python train.py --num_attention_heads=3 --head_dim=64 --norm_place="pre" --rope_theta=10000.0 --qk_norm=false --init_std_o=0.0 --init_std_up=0.0228 --weight_decay=0.071 --lr_head=0.00819 --decay_shape="linear" --z_loss=0.0001 --dataset="wikipedia_en"
Each number is 50 + 10 x the weight over its row's rms, rounded and kept within 0 to 99. Layers, rows and columns count from 0. The size before them is the row's rms in percent of the matrix's.

# down: layer 6 MLP down (transposed), 1920x384, rms 0.193, rows 1254-1306, columns 320-383
# up: layer 6 MLP up, 1920x384, rms 0.181, rows 1255-1306, columns 320-383
down1254 088:65 46 48 58 44 36 35 55 57 47 60 56 58 55 47 53 33 49 46 50 28 52 47 58 51 56 42 49 46 50 48 47 39 20 51 43 64 30 45 34 57 50 50 56 51 62 50 45 58 57 53 52 37 49 42 60 40 47 46 52 49 46 47 37
up1255 097:78 47 48 57 41 64 44 34 72 37 55 47 38 56 43 51 47 41 57 43 37 47 55 43 41 58 68 48 63 45 26 37 58 53 59 50 76 52 45 58 61 46 55 58 47 62 51 47 59 42 45 51 22 51 39 70 51 46 56 54 50 63 50 37
down1255 096:47 51 46 56 67 40 40 55 57 58 44 50 44 62 75 49 59 49 61 71 46 43 42 41 35 61 46 49 65 52 41 48 69 53 59 28 50 57 39 46 57 32 51 43 49 47 47 59 32 65 50 44 42 51 48 72 36 56 46 52 41 64 49 46
up1256 099:47 51 47 44 47 44 50 41 47 61 52 48 56 41 51 27 50 31 47 44 47 55 55 45 42 53 38 50 45 39 52 65 49 71 95 42 34 58 53 26 51 53 41 40 45 38 51 34 61 48 53 53 42 62 61 48 50 49 54 32 46 55 44 59
down1256 089:39 33 57 51 48 48 54 71 67 45 58 44 53 53 50 54 63 50 52 46 69 51 44 54 45 58 51 54 38 48 60 53 57 67 54 50 56 42 64 36 54 44 39 37 43 47 69 52 47 61 65 35 51 36 49 44 59 63 48 46 37 58 33 52
up1257 103:53 39 61 51 42 62 53 35 50 73 45 51 49 48 56 62 47 64 57 57 49 38 46 56 61 40 60 56 46 53 56 47 42 38 37 33 49 71 53 60 43 42 43 59 38 52 48 59 51 61 34 40 53 59 38 56 32 38 32 62 56 27 55 49
down1257 107:71 41 57 43 67 36 38 44 54 49 69 49 51 41 56 45 58 59 51 36 39 53 45 57 22 48 54 51 62 58 47 66 44 37 48 52 57 57 64 40 54 51 56 30 43 43 43 50 48 46 37 64 69 55 40 56 56 49 44 56 50 44 44 58
up1258 106:33 40 64 49 54 58 54 60 41 42 38 52 56 51 53 37 57 53 37 53 57 44 40 38 58 48 59 49 56 32 51 57 38 65 35 64 60 55 47 61 50 68 40 49 64 35 64 37 43 47 61 65 42 51 69 38 58 52 34 36 45 44 70 60
down1258 104:50 42 32 30 54 34 46 64 30 33 46 59 58 47 41 51 34 55 34 64 40 50 60 56 59 58 55 51 56 39 42 41 60 31 59 46 41 47 46 59 50 51 38 51 62 54 62 53 57 35 44 58 50 47 47 38 64 47 44 49 44 65 51 40
up1259 098:41 47 71 52 41 60 55 45 47 57 39 49 52 61 51 57 43 54 43 68 50 60 48 47 62 54 65 69 51 29 49 53 46 44 40 53 37 65 36 59 51 35 36 61 61 49 74 54 45 44 45 39 51 46 51 56 64 38 44 66 51 46 46 41
down1259 091:44 67 48 63 57 35 60 42 36 66 46 56 47 48 39 50 49 61 42 62 50 53 43 52 49 51 60 40 83 73 58 53 61 53 61 48 56 44 46 56 52 46 67 61 49 53 44 46 42 40 49 58 53 53 52 54 41 52 62 47 53 35 39 48
up1260 103:39 62 50 51 44 67 61 53 51 36 49 60 34 52 49 58 70 64 56 59 73 75 54 56 51 29 58 38 43 56 37 49 67 51 38 44 37 55 51 47 44 51 46 49 54 38 46 55 46 46 51 49 58 51 48 54 51 54 45 46 52 61 45 50
down1260 101:42 44 52 49 43 47 61 52 46 64 42 65 48 58 67 50 35 52 39 52 60 32 67 56 47 50 45 60 28 49 44 65 60 45 60 53 56 50 76 31 41 50 65 66 48 47 61 51 39 57 61 28 53 47 35 51 45 67 36 61 52 35 45 50
up1261 097:43 41 45 51 53 48 44 40 43 41 26 49 69 55 44 62 47 52 55 53 28 49 40 48 28 62 42 61 54 65 64 60 27 64 57 37 44 46 39 57 46 65 47 62 33 44 60 52 59 56 50 57 43 55 51 70 31 59 61 42 47 47 46 49
down1261 105:44 37 54 57 51 47 46 74 41 54 30 48 33 51 44 64 49 39 56 33 47 44 40 49 34 51 48 69 47 35 72 64 58 41 48 43 58 38 54 42 56 63 64 52 36 62 53 39 63 48 57 37 56 45 49 47 31 60 49 40 21 58 41 51
up1262 106:55 51 53 62 68 56 44 66 47 49 59 48 52 51 49 47 47 53 40 32 66 48 44 51 43 59 35 54 52 45 42 56 50 60 53 69 55 52 30 44 48 53 50 49 49 48 44 54 61 54 64 52 43 33 60 67 50 44 49 55 51 45 67 45
down1262 110:57 49 45 46 48 52 48 56 44 53 61 75 48 42 49 51 63 54 45 64 43 47 31 52 34 57 55 45 57 49 54 54 35 69 54 60 34 49 47 60 46 48 53 44 53 59 47 52 47 65 37 46 38 39 34 63 45 40 69 41 50 54 54 52
up1263 096:41 61 55 61 44 49 47 51 58 37 53 47 38 21 28 53 42 19 68 55 51 28 44 50 55 49 49 58 35 54 55 34 39 67 38 43 50 47 49 41 62 48 54 46 62 47 41 37 45 58 53 56 54 60 42 55 48 31 56 89 15 50 62 64
down1263 096:43 41 34 49 53 46 46 48 55 41 62 49 49 45 56 47 42 53 43 72 45 52 50 46 50 47 65 42 31 50 49 50 35 65 53 66 54 50 55 33 35 65 57 55 49 42 50 57 30 46 59 36 61 69 33 64 74 33 49 50 52 80 50 53
up1264 093:47 45 56 54 53 61 57 43 32 56 35 46 50 41 52 57 41 63 38 48 45 58 52 44 59 60 62 63 67 33 61 48 67 61 46 39 53 32 44 48 45 55 60 45 47 40 35 54 48 46 40 45 44 58 57 61 44 46 54 49 60 65 34 47
down1264 095:69 46 63 54 53 63 51 48 59 70 57 51 51 62 40 72 62 49 42 35 53 29 35 44 59 45 42 61 67 65 36 51 40 72 33 67 54 52 53 50 43 47 31 51 49 44 45 33 41 48 54 56 72 52 44 38 34 59 77 60 55 51 48 44
up1265 099:57 37 53 52 49 55 49 31 64 40 48 48 47 50 47 30 60 54 45 39 46 55 37 35 69 50 53 55 50 38 32 48 34 62 50 42 57 54 36 56 73 49 53 52 64 28 28 40 39 43 54 57 54 47 50 51 72 50 38 57 46 43 46 55
down1265 099:47 65 43 32 53 53 49 47 55 37 33 44 61 45 74 62 59 41 55 42 56 40 52 51 56 62 37 71 44 54 37 30 48 38 38 64 40 51 49 60 57 61 31 35 47 59 45 72 43 71 25 31 59 41 48 39 52 54 55 61 50 52 54 42
up1266 097:51 45 55 29 56 33 35 37 65 45 53 59 56 48 74 41 42 51 63 69 43 43 49 48 52 45 44 51 33 54 43 56 68 44 51 68 53 50 51 52 50 44 66 44 52 37 57 34 77 45 49 52 49 47 47 58 40 62 54 48 57 32 61 47
down1266 095:41 66 58 58 47 51 44 47 45 59 66 54 53 37 38 47 66 65 38 54 47 55 63 51 62 42 53 48 43 38 70 56 49 40 37 50 60 53 51 44 68 46 46 54 60 53 38 46 51 65 32 57 57 62 56 38 56 60 62 48 43 49 47 45
up1267 105:56 65 43 47 57 56 48 34 55 63 42 49 51 41 43 27 52 51 66 63 60 34 58 54 63 50 33 63 48 56 37 67 44 59 41 53 53 32 44 52 58 51 47 41 47 38 60 46 40 51 54 77 65 61 48 57 61 47 58 58 48 41 50 47
down1267 104:50 39 50 59 59 55 39 28 41 71 44 53 41 40 57 44 56 41 55 33 56 38 49 57 52 48 54 59 41 47 40 52 44 48 53 48 59 36 46 59 49 63 44 50 60 42 58 50 49 54 58 43 50 37 50 47 56 50 49 51 39 44 56 56
up1268 098:46 61 62 61 51 46 57 55 49 43 37 49 35 39 45 54 58 39 38 56 51 67 31 58 54 50 50 65 49 55 56 56 46 50 64 52 53 41 53 49 41 41 54 61 43 54 74 52 51 41 67 61 63 55 55 66 66 57 28 51 49 44 33 42
down1268 106:62 74 50 54 41 49 64 38 36 58 49 48 49 64 42 66 46 40 48 52 36 52 34 42 53 47 48 61 42 67 50 47 33 43 48 64 47 48 41 58 51 46 32 78 56 41 47 55 44 50 58 56 47 30 52 42 51 46 41 58 63 42 35 46
up1269 101:48 55 45 66 51 43 59 49 78 35 47 59 57 42 53 41 60 43 29 61 46 44 53 51 47 48 58 36 45 36 61 39 67 39 46 46 51 45 45 33 48 58 51 57 34 65 45 31 52 30 56 37 58 50 61 69 43 50 47 50 59 46 69 44
down1269 107:48 61 40 43 61 42 53 52 60 69 32 56 33 49 73 42 51 52 55 48 44 26 41 54 43 33 56 45 56 49 68 45 45 63 46 53 44 46 43 51 65 47 56 40 66 48 66 65 40 45 60 61 55 47 52 71 71 42 42 47 48 59 40 52
up1270 101:46 54 59 30 67 50 55 45 47 55 65 59 58 64 60 41 58 43 46 58 60 57 60 20 39 59 65 46 52 41 37 50 51 51 45 44 45 54 51 37 51 53 42 35 50 46 71 45 35 35 65 36 40 44 62 54 32 63 51 65 39 42 60 53
down1270 105:46 58 56 51 58 38 47 51 55 52 54 60 48 44 48 34 33 29 58 46 55 39 63 47 66 64 58 66 43 41 60 52 47 47 45 47 66 91 47 32 44 54 41 82 59 64 44 62 49 46 64 37 53 50 60 47 57 48 48 56 55 35 43 55
up1271 098:59 59 45 49 55 51 46 58 39 59 42 46 59 42 33 48 55 54 27 39 50 44 37 69 58 57 68 55 40 63 39 48 49 58 60 65 40 30 50 61 43 37 63 42 42 54 33 40 57 50 42 55 44 41 55 54 38 37 43 43 51 63 46 29
down1271 101:54 68 38 42 51 49 46 45 44 59 47 65 45 51 53 49 64 36 32 53 54 36 69 62 51 54 62 56 49 41 52 41 74 31 58 55 72 61 43 26 43 47 44 57 35 61 67 45 38 47 50 48 54 53 57 32 41 63 41 58 40 47 46 46
up1272 102:49 62 37 34 49 60 41 31 57 39 53 54 51 39 66 47 48 59 54 50 38 56 52 28 50 36 59 43 56 48 61 39 72 51 47 38 34 55 45 47 51 59 68 59 30 37 30 51 65 49 69 42 51 52 57 75 48 63 39 65 65 58 51 38
down1272 113:34 51 37 68 48 45 58 52 64 48 63 53 46 35 51 34 66 65 38 34 49 49 53 48 49 52 45 61 63 51 56 39 54 59 59 37 35 50 49 63 16 42 51 41 57 36 41 50 48 45 49 43 61 54 59 38 58 65 65 49 59 51 43 36
up1273 100:48 43 53 67 45 60 48 53 39 63 52 52 39 45 36 44 55 39 47 43 50 65 46 55 36 45 53 27 53 67 49 58 30 52 63 49 47 59 50 48 38 57 47 44 56 50 49 51 45 56 55 50 41 57 59 48 69 66 48 58 63 55 57 44
down1273 095:41 72 46 43 42 49 47 57 49 43 42 64 35 45 65 57 57 39 46 29 30 59 43 45 66 56 33 54 51 55 45 70 63 59 40 60 58 47 40 47 38 56 51 47 47 54 70 43 33 55 45 51 48 34 62 50 63 55 59 54 48 54 36 40
up1274 102:43 48 62 36 53 55 69 55 39 51 53 51 44 32 51 44 64 44 60 62 45 61 33 53 56 61 41 62 57 23 40 48 47 52 38 45 61 50 78 64 54 49 50 55 58 43 45 49 41 45 38 46 56 60 51 51 39 52 56 54 67 52 49 37
down1274 106:55 44 56 31 51 59 56 46 43 49 45 54 28 56 62 65 46 41 45 41 28 57 61 55 54 48 50 55 46 67 48 69 43 50 55 46 49 59 55 51 66 42 54 49 36 62 68 50 56 66 41 55 59 54 53 46 30 59 44 45 56 57 31 59
up1275 100:32 45 33 42 33 57 52 68 41 43 38 50 41 52 56 53 46 53 54 45 46 59 47 49 39 53 34 41 63 48 43 41 49 52 62 43 42 57 51 51 49 57 45 67 56 44 58 51 47 24 55 38 45 50 61 63 45 45 57 51 46 58 39 64
down1275 093:47 48 49 62 29 32 34 53 67 45 36 41 47 38 52 46 50 53 55 54 64 57 54 64 53 54 38 83 40 50 51 74 65 43 48 31 55 53 43 41 46 47 65 36 64 63 48 56 50 63 48 48 44 50 40 35 62 55 56 51 51 50 47 50
up1276 110:62 63 47 45 47 54 43 37 30 39 53 45 28 73 45 50 60 41 53 38 66 56 47 42 62 64 47 56 39 50 51 60 42 63 38 49 39 51 58 49 52 53 59 39 54 59 51 64 48 61 59 49 37 51 39 56 55 54 37 73 35 46 68 37
down1276 096:55 44 45 69 64 71 59 44 44 58 58 58 78 38 42 51 41 42 57 33 58 45 34 29 61 56 47 54 61 50 41 44 47 54 51 40 51 28 36 61 59 71 71 58 42 52 38 41 53 67 45 41 42 62 54 62 44 46 63 47 47 52 60 66
up1277 101:43 49 40 66 45 59 44 61 45 50 41 50 37 71 47 47 43 48 47 59 37 73 46 60 64 59 48 52 46 61 35 46 55 57 47 30 81 56 33 42 50 58 49 58 34 52 34 25 49 29 44 75 44 65 52 60 43 57 58 48 40 41 52 47
down1277 101:54 53 43 44 36 58 42 46 34 58 58 67 40 51 59 39 48 42 48 61 63 62 64 41 45 55 64 40 52 39 50 32 55 68 62 48 49 50 57 60 52 45 51 65 41 41 46 61 38 47 58 63 48 37 39 56 40 48 49 57 52 63 66 52
up1278 094:55 51 64 58 51 62 62 43 38 53 66 41 63 39 41 59 42 56 35 52 58 48 55 41 33 57 42 39 47 45 41 51 44 49 38 51 49 49 61 43 65 52 50 62 48 51 66 41 68 58 42 50 61 64 49 67 52 71 60 44 56 46 56 53
down1278 097:38 48 55 52 68 36 25 40 53 49 46 33 48 52 47 36 49 53 49 54 54 64 34 38 52 49 50 71 55 36 42 37 50 70 47 60 60 35 61 30 40 51 55 49 43 49 43 27 50 43 42 54 52 42 59 55 53 54 34 60 51 58 39 65
up1279 087:64 61 33 41 49 43 48 64 33 39 41 53 67 46 46 52 72 58 47 35 38 72 38 46 40 45 53 57 42 45 48 47 44 44 66 63 55 43 25 68 61 64 48 48 66 49 51 44 59 42 60 53 66 46 47 59 73 50 48 57 52 66 53 65
down1279 071:43 57 72 46 47 36 37 55 42 46 56 53 50 66 42 39 35 52 48 49 42 40 62 38 60 60 39 39 68 55 49 48 61 46 58 45 59 43 48 38 38 61 42 49 48 55 49 53 55 73 42 64 53 53 42 53 43 48 48 49 49 48 49 55
up1280 103:50 51 40 55 41 49 48 49 46 39 54 63 47 41 58 50 58 53 53 72 66 50 50 55 56 42 53 53 38 36 56 52 40 52 59 37 64 41 51 51 69 62 44 43 39 54 49 42 51 52 39 67 57 41 34 51 54 49 54 37 50 60 45 46
down1280 107:46 38 29 47 39 37 48 55 44 62 69 57 50 51 51 56 39 46 72 53 42 51 53 53 53 51 54 61 56 46 52 41 47 68 49 53 53 51 40 58 48 37 53 43 41 48 72 38 51 41 67 54 64 63 46 39 39 60 37 44 44 31 57 58
up1281 098:44 61 40 36 39 52 53 43 50 43 60 51 40 47 60 56 56 44 40 45 51 73 61 54 45 56 45 69 44 53 56 62 53 42 61 56 65 48 25 53 41 34 61 49 52 59 56 53 56 63 68 60 44 41 63 56 60 36 65 64 44 41 40 28
down1281 097:64 50 67 52 42 53 44 34 62 54 53 52 57 68 59 43 37 43 56 48 56 46 58 56 43 43 57 51 50 60 37 68 48 50 47 41 36 53 43 38 52 41 60 70 37 58 37 53 49 40 62 50 45 54 51 44 53 60 41 43 66 69 38 58
up1282 099:79 48 60 42 35 43 43 43 53 59 52 35 50 59 49 50 32 36 39 53 54 49 45 43 50 48 43 55 42 36 51 60 40 63 37 44 44 61 41 42 53 46 69 48 37 44 42 43 51 64 56 42 50 62 47 54 32 46 45 66 51 59 53 43
down1282 109:55 70 51 53 56 49 50 37 32 38 59 53 46 44 66 50 45 48 36 36 51 55 50 46 49 57 58 48 55 45 53 50 35 50 53 38 55 62 42 58 80 35 65 38 48 67 39 49 76 55 55 74 29 45 49 50 54 47 45 52 43 65 62 54
up1283 101:43 50 68 41 48 67 37 51 46 43 38 41 49 38 34 47 61 68 38 61 57 35 46 68 46 30 54 68 54 44 46 45 41 55 39 47 39 47 49 38 66 45 44 50 35 45 47 42 44 65 55 50 50 55 42 61 35 57 55 40 48 57 49 44
down1283 099:53 45 43 49 29 49 35 28 54 58 41 50 55 47 49 55 47 38 47 59 32 42 46 64 33 34 61 56 60 38 42 47 44 62 47 55 45 47 54 46 45 57 54 52 57 53 48 30 56 61 70 15 46 52 62 65 32 57 42 56 61 47 60 42
up1284 104:41 37 71 52 43 44 41 58 55 41 49 61 62 40 48 50 46 54 40 43 62 32 44 58 44 26 55 42 54 56 54 56 53 48 51 57 59 60 55 46 42 47 63 49 37 54 39 55 32 49 37 41 57 30 47 45 60 43 44 48 69 57 58 63
down1284 101:56 45 33 37 56 45 36 57 69 41 46 55 63 40 64 56 56 47 74 48 52 69 46 49 51 42 44 57 45 51 40 47 53 42 42 56 36 54 32 30 43 67 52 57 41 69 39 57 47 60 60 62 46 58 46 48 37 55 29 47 50 74 51 54
up1285 091:47 61 57 59 41 55 50 54 63 33 38 41 41 36 50 63 51 44 52 54 51 52 37 57 44 70 58 45 54 42 47 45 42 44 51 54 59 48 41 57 55 38 58 56 45 55 58 45 53 46 42 51 64 54 43 57 50 58 47 54 51 53 42 42
down1285 093:45 41 48 41 49 56 52 48 57 54 51 56 40 43 65 51 57 57 27 61 50 63 55 63 67 48 27 57 43 56 50 59 74 50 53 47 58 50 51 48 59 58 52 43 51 56 61 45 59 50 51 39 54 37 37 71 43 45 49 54 32 54 41 46
up1286 098:51 55 54 66 58 37 54 59 46 54 53 50 41 50 40 45 57 42 43 39 51 56 33 43 56 40 36 53 37 57 41 47 61 57 71 49 56 62 51 44 43 50 54 39 52 49 40 50 34 39 42 66 33 49 45 51 57 45 35 51 41 50 67 42
down1286 100:50 41 62 46 55 57 55 43 54 33 56 41 52 61 53 56 57 47 49 48 52 42 44 31 42 48 55 57 47 43 34 41 39 40 49 44 40 54 42 51 63 43 57 60 44 63 43 55 61 42 49 47 43 58 59 34 52 65 47 49 48 69 51 30
up1287 099:63 54 60 54 54 38 50 43 49 50 42 59 49 63 59 43 35 42 46 54 50 60 33 40 78 53 50 64 57 38 50 44 59 55 58 46 46 52 65 49 51 66 49 27 47 48 58 63 57 31 56 57 40 52 49 60 41 68 36 49 33 54 44 45
down1287 109:41 55 51 53 46 43 67 52 38 57 70 57 33 59 31 58 45 42 47 44 51 45 44 50 47 55 33 58 45 51 51 63 50 61 26 62 30 61 59 61 46 48 50 53 46 63 43 63 33 40 44 42 56 49 47 60 50 45 26 62 32 63 71 46
up1288 094:53 47 57 34 60 51 47 75 43 45 52 63 25 60 53 18 51 60 50 66 46 46 40 34 45 35 43 51 53 51 58 60 49 36 71 40 44 52 69 50 55 47 52 59 60 42 32 43 60 59 77 49 52 42 62 55 69 62 45 66 59 43 52 44
down1288 091:46 66 38 37 56 42 55 42 55 42 49 44 50 52 46 39 47 49 68 54 42 71 50 63 52 59 29 55 54 28 55 41 39 59 43 39 49 50 50 75 51 48 36 45 40 60 43 50 61 59 36 60 51 55 57 63 65 47 68 44 37 52 58 53
up1289 102:38 60 58 43 40 53 53 47 53 39 40 41 40 49 29 52 52 49 41 64 50 54 47 33 48 44 62 63 39 74 36 59 38 53 46 51 38 57 53 59 44 40 53 61 28 47 52 61 46 49 42 51 37 52 56 55 50 47 43 76 38 47 40 54
down1289 101:52 38 36 36 59 57 61 65 51 45 55 52 44 52 58 46 37 38 49 38 50 51 49 44 40 53 64 45 56 37 46 49 48 44 49 33 46 31 40 59 52 44 63 41 64 52 45 42 61 64 46 55 35 54 61 66 55 55 52 54 42 42 51 45
up1290 098:33 56 59 56 52 55 54 58 50 34 39 42 66 41 49 56 43 43 36 51 58 51 33 66 59 54 57 50 55 43 50 58 49 56 58 54 48 26 73 58 56 45 57 39 52 35 57 51 44 46 56 62 57 62 54 58 53 59 58 46 52 42 49 44
down1290 103:51 54 48 20 54 66 37 46 52 54 51 48 59 53 35 47 42 38 41 56 43 49 55 47 61 53 52 43 62 44 57 48 48 53 49 37 55 65 54 60 56 38 62 55 57 48 57 48 55 45 54 58 60 51 53 56 60 33 69 51 53 56 63 56
up1291 100:52 32 65 55 50 56 33 56 52 42 50 41 38 48 40 38 43 34 64 63 53 40 56 52 44 60 39 55 51 50 48 36 35 54 49 42 50 47 55 40 46 40 61 48 42 43 43 72 47 39 47 61 65 53 44 60 50 50 09 45 48 62 55 41
down1291 096:55 38 51 45 43 51 44 69 53 58 56 63 46 55 53 47 36 32 39 57 46 48 46 72 51 64 50 46 47 51 56 49 68 63 63 61 70 59 45 40 72 40 57 61 46 55 38 70 50 47 51 72 44 44 29 44 46 56 41 49 45 41 53 52
up1292 092:42 35 56 58 48 50 37 67 35 55 58 47 54 43 61 44 48 65 49 53 60 66 54 54 39 69 76 60 43 57 57 58 52 54 68 50 34 44 62 48 42 37 71 56 33 50 63 43 48 67 39 46 51 74 52 72 49 60 54 73 65 33 46 70
down1292 094:45 58 40 48 55 51 36 50 46 52 58 46 63 55 49 46 42 61 61 41 29 65 57 36 42 53 40 57 45 59 42 57 50 47 53 47 60 52 55 54 59 51 31 51 46 63 50 61 44 53 50 47 66 47 45 40 60 50 58 61 42 62 63 43
up1293 105:55 43 50 61 46 50 57 50 52 60 54 59 50 52 45 48 55 65 53 44 53 54 38 54 67 51 62 64 53 51 50 68 71 39 49 47 64 57 68 49 70 43 37 56 51 62 65 32 74 47 63 37 53 53 46 45 65 45 59 48 48 45 50 41
down1293 105:48 42 55 42 40 58 61 41 48 67 64 26 54 44 57 50 47 61 51 52 33 63 50 52 40 50 30 59 30 63 33 53 41 56 67 29 45 61 57 43 61 60 46 57 63 42 42 48 45 48 43 44 55 66 52 37 66 42 49 59 40 39 67 44
up1294 086:36 59 59 48 57 49 48 56 52 46 39 58 40 55 55 45 58 54 49 75 41 65 53 52 55 26 55 55 51 37 50 46 63 51 37 35 43 57 39 42 65 50 56 58 41 40 59 51 49 55 34 38 48 46 49 58 32 47 44 56 46 41 48 71
down1294 074:54 61 56 54 51 25 27 54 41 68 48 45 53 48 39 23 50 62 55 44 48 57 52 39 41 45 38 69 41 49 36 50 47 41 43 48 54 37 30 64 60 52 43 39 48 38 55 35 77 49 47 74 54 50 42 40 46 42 55 59 35 60 49 53
up1295 102:32 56 53 35 49 52 52 40 47 49 57 38 38 48 51 61 41 64 49 44 56 40 64 63 54 50 45 63 60 55 33 44 49 37 56 41 51 57 65 49 50 61 60 45 56 54 46 45 68 54 50 61 56 59 33 57 44 57 50 33 46 61 40 61
down1295 102:48 36 45 40 45 47 51 58 44 40 51 59 58 43 46 59 54 69 39 64 62 53 60 51 44 43 49 35 33 49 53 54 56 46 33 36 50 55 51 47 36 51 49 65 44 54 43 44 53 54 35 38 61 59 55 56 70 38 40 41 47 50 57 48
up1296 093:50 51 46 58 64 54 42 64 40 66 54 62 37 54 47 48 36 24 42 60 41 35 65 44 45 60 47 45 58 71 42 44 44 40 43 37 49 51 66 56 50 60 63 47 40 46 70 52 41 44 46 40 62 69 72 47 65 52 51 58 67 40 60 54
down1296 098:48 55 67 55 45 52 41 62 82 43 53 60 40 53 58 63 52 49 58 51 49 61 39 43 45 59 36 68 40 59 47 47 42 51 57 48 36 35 67 50 55 59 39 49 46 47 48 50 45 42 68 40 54 49 51 51 63 55 48 53 52 42 55 53
up1297 101:51 47 53 62 49 32 63 55 50 46 42 41 39 49 43 56 64 44 46 30 54 58 54 51 44 43 50 48 65 44 58 64 53 30 50 38 43 51 49 70 64 37 62 52 34 45 64 52 56 60 57 47 62 40 63 55 51 42 58 56 55 51 71 59
down1297 100:52 43 49 55 55 55 53 58 62 60 48 54 54 60 51 51 67 47 55 53 46 57 43 45 55 41 46 45 33 65 49 54 49 58 64 44 49 50 54 43 61 34 77 44 33 54 47 40 55 28 57 36 53 39 50 56 65 60 48 67 44 55 51 54
up1298 102:44 50 36 38 50 55 50 48 54 53 57 61 41 60 70 42 70 72 40 62 49 45 65 73 51 53 36 55 42 50 53 44 50 65 36 49 43 62 51 46 40 52 51 34 57 46 56 58 43 43 60 60 51 53 48 53 45 47 36 57 40 48 49 44
down1298 098:51 49 51 49 61 60 47 48 52 46 57 51 58 58 61 60 50 38 58 56 51 54 51 56 50 44 64 30 67 61 47 68 38 51 38 40 54 59 42 48 45 41 31 38 37 51 45 45 60 64 68 77 50 51 54 72 69 52 50 36 41 52 50 50
up1299 103:49 48 60 52 60 55 41 32 63 56 35 61 38 84 63 59 54 35 58 53 39 42 49 42 49 63 58 49 56 57 71 50 52 37 59 60 52 46 52 41 61 55 30 65 41 46 56 42 44 42 49 42 55 53 57 43 68 59 54 44 49 59 60 77
down1299 104:56 50 57 56 53 36 35 45 58 65 59 54 39 62 54 51 61 56 56 49 52 47 32 42 35 46 59 65 54 56 69 52 54 51 28 58 51 66 67 55 48 38 46 35 51 45 60 29 48 42 48 46 50 38 50 40 50 50 43 55 58 55 24 49
up1300 105:58 70 41 43 49 48 41 50 48 37 51 44 74 55 60 49 56 23 50 60 65 47 40 57 60 48 47 51 50 30 72 40 57 57 44 43 53 44 58 53 61 58 46 62 42 40 51 24 45 50 32 43 46 61 53 57 47 53 41 60 54 31 57 42
down1300 117:49 60 60 42 62 47 46 38 57 49 46 43 54 61 54 43 38 40 44 55 45 45 61 52 43 51 54 34 51 48 39 41 55 61 70 28 49 71 43 54 41 48 40 43 40 31 60 31 47 39 57 59 43 64 57 51 49 59 46 59 64 54 36 47
up1301 102:41 60 50 53 57 52 75 46 57 53 47 40 46 34 38 63 52 46 45 55 38 66 43 46 32 51 56 35 45 44 53 85 48 61 34 53 50 50 41 37 44 27 47 37 49 66 50 50 44 60 50 48 48 59 49 66 33 53 53 47 45 47 56 44
down1301 093:57 49 50 47 45 42 57 35 64 48 44 49 34 62 37 43 60 56 44 37 54 46 29 52 61 40 49 45 70 39 51 54 54 48 31 60 47 55 56 52 52 40 45 45 54 38 43 34 61 60 39 52 29 48 46 30 55 51 66 50 49 47 54 39
up1302 100:51 43 45 48 49 48 61 66 69 64 56 37 42 48 46 47 46 66 53 66 44 51 31 34 64 61 55 46 41 55 28 55 70 46 58 62 47 46 56 63 60 35 41 50 42 63 57 43 50 48 48 51 58 68 43 45 36 41 42 55 45 58 53 60
down1302 104:44 42 42 67 51 50 57 65 56 56 57 67 57 52 33 61 46 56 56 44 56 26 50 43 52 41 62 34 51 45 60 40 48 48 52 52 28 45 64 52 36 49 54 61 43 52 45 55 37 57 74 53 54 42 28 66 36 46 50 49 62 65 55 37
up1303 091:49 53 39 55 42 42 48 50 52 39 60 60 71 56 52 54 48 70 56 72 43 41 52 37 48 34 67 51 65 45 59 39 54 45 59 44 49 54 69 69 27 65 32 55 45 54 62 58 46 38 57 42 51 56 50 44 36 73 50 46 64 46 42 55
down1303 095:36 52 56 45 66 41 49 35 52 42 73 42 52 52 51 43 44 64 72 48 58 25 42 49 40 52 51 48 59 46 25 54 49 44 56 54 48 36 54 40 57 47 53 49 72 53 55 78 34 50 55 51 65 30 50 69 55 37 47 50 64 48 36 60
up1304 103:55 60 51 53 61 59 53 69 52 58 38 45 50 41 34 55 58 43 54 51 43 38 51 58 50 37 64 50 72 49 59 48 39 48 45 46 51 54 51 53 50 63 47 59 64 44 53 58 37 39 38 36 52 42 49 49 50 54 36 48 68 54 47 69
down1304 098:62 44 37 52 52 65 43 36 40 39 44 28 43 44 56 48 61 51 66 36 55 39 53 65 47 59 37 36 53 48 56 54 46 56 58 43 41 32 55 49 44 51 35 52 51 63 72 59 57 44 67 58 51 51 56 39 38 46 36 36 54 54 45 43
up1305 087:68 42 28 74 55 57 53 30 63 53 57 58 49 56 57 45 48 56 51 39 45 48 41 37 38 71 62 51 43 52 50 43 57 47 53 32 56 59 46 46 43 46 45 48 45 51 55 39 68 38 53 49 33 48 63 46 60 36 49 42 45 34 46 51
down1305 084:37 55 67 55 60 28 63 55 58 56 62 49 65 56 43 43 44 57 42 52 35 60 47 46 63 44 56 56 49 31 40 62 59 48 50 47 54 35 31 69 60 65 38 54 39 35 67 35 43 58 72 53 43 48 30 56 47 56 56 56 69 54 47 46
up1306 098:53 32 48 37 32 55 47 35 62 37 30 54 55 48 50 49 44 46 46 48 56 48 62 39 66 41 63 54 54 34 51 38 73 30 44 64 36 40 29 66 52 58 59 64 32 62 43 50 54 70 58 41 50 47 54 54 62 34 45 62 62 39 39 57
down1306 100:33 49 59 44 55 71 41 43 59 50 52 54 59 66 33 57 37 58 49 47 61 54 51 43 57 53 45 52 44 57 58 67 52 48 46 72 50 62 57 44 49 61 54 46 49 47 53 61 36 31 59 50 41 54 52 21 57 48 42 56 51 53 63 51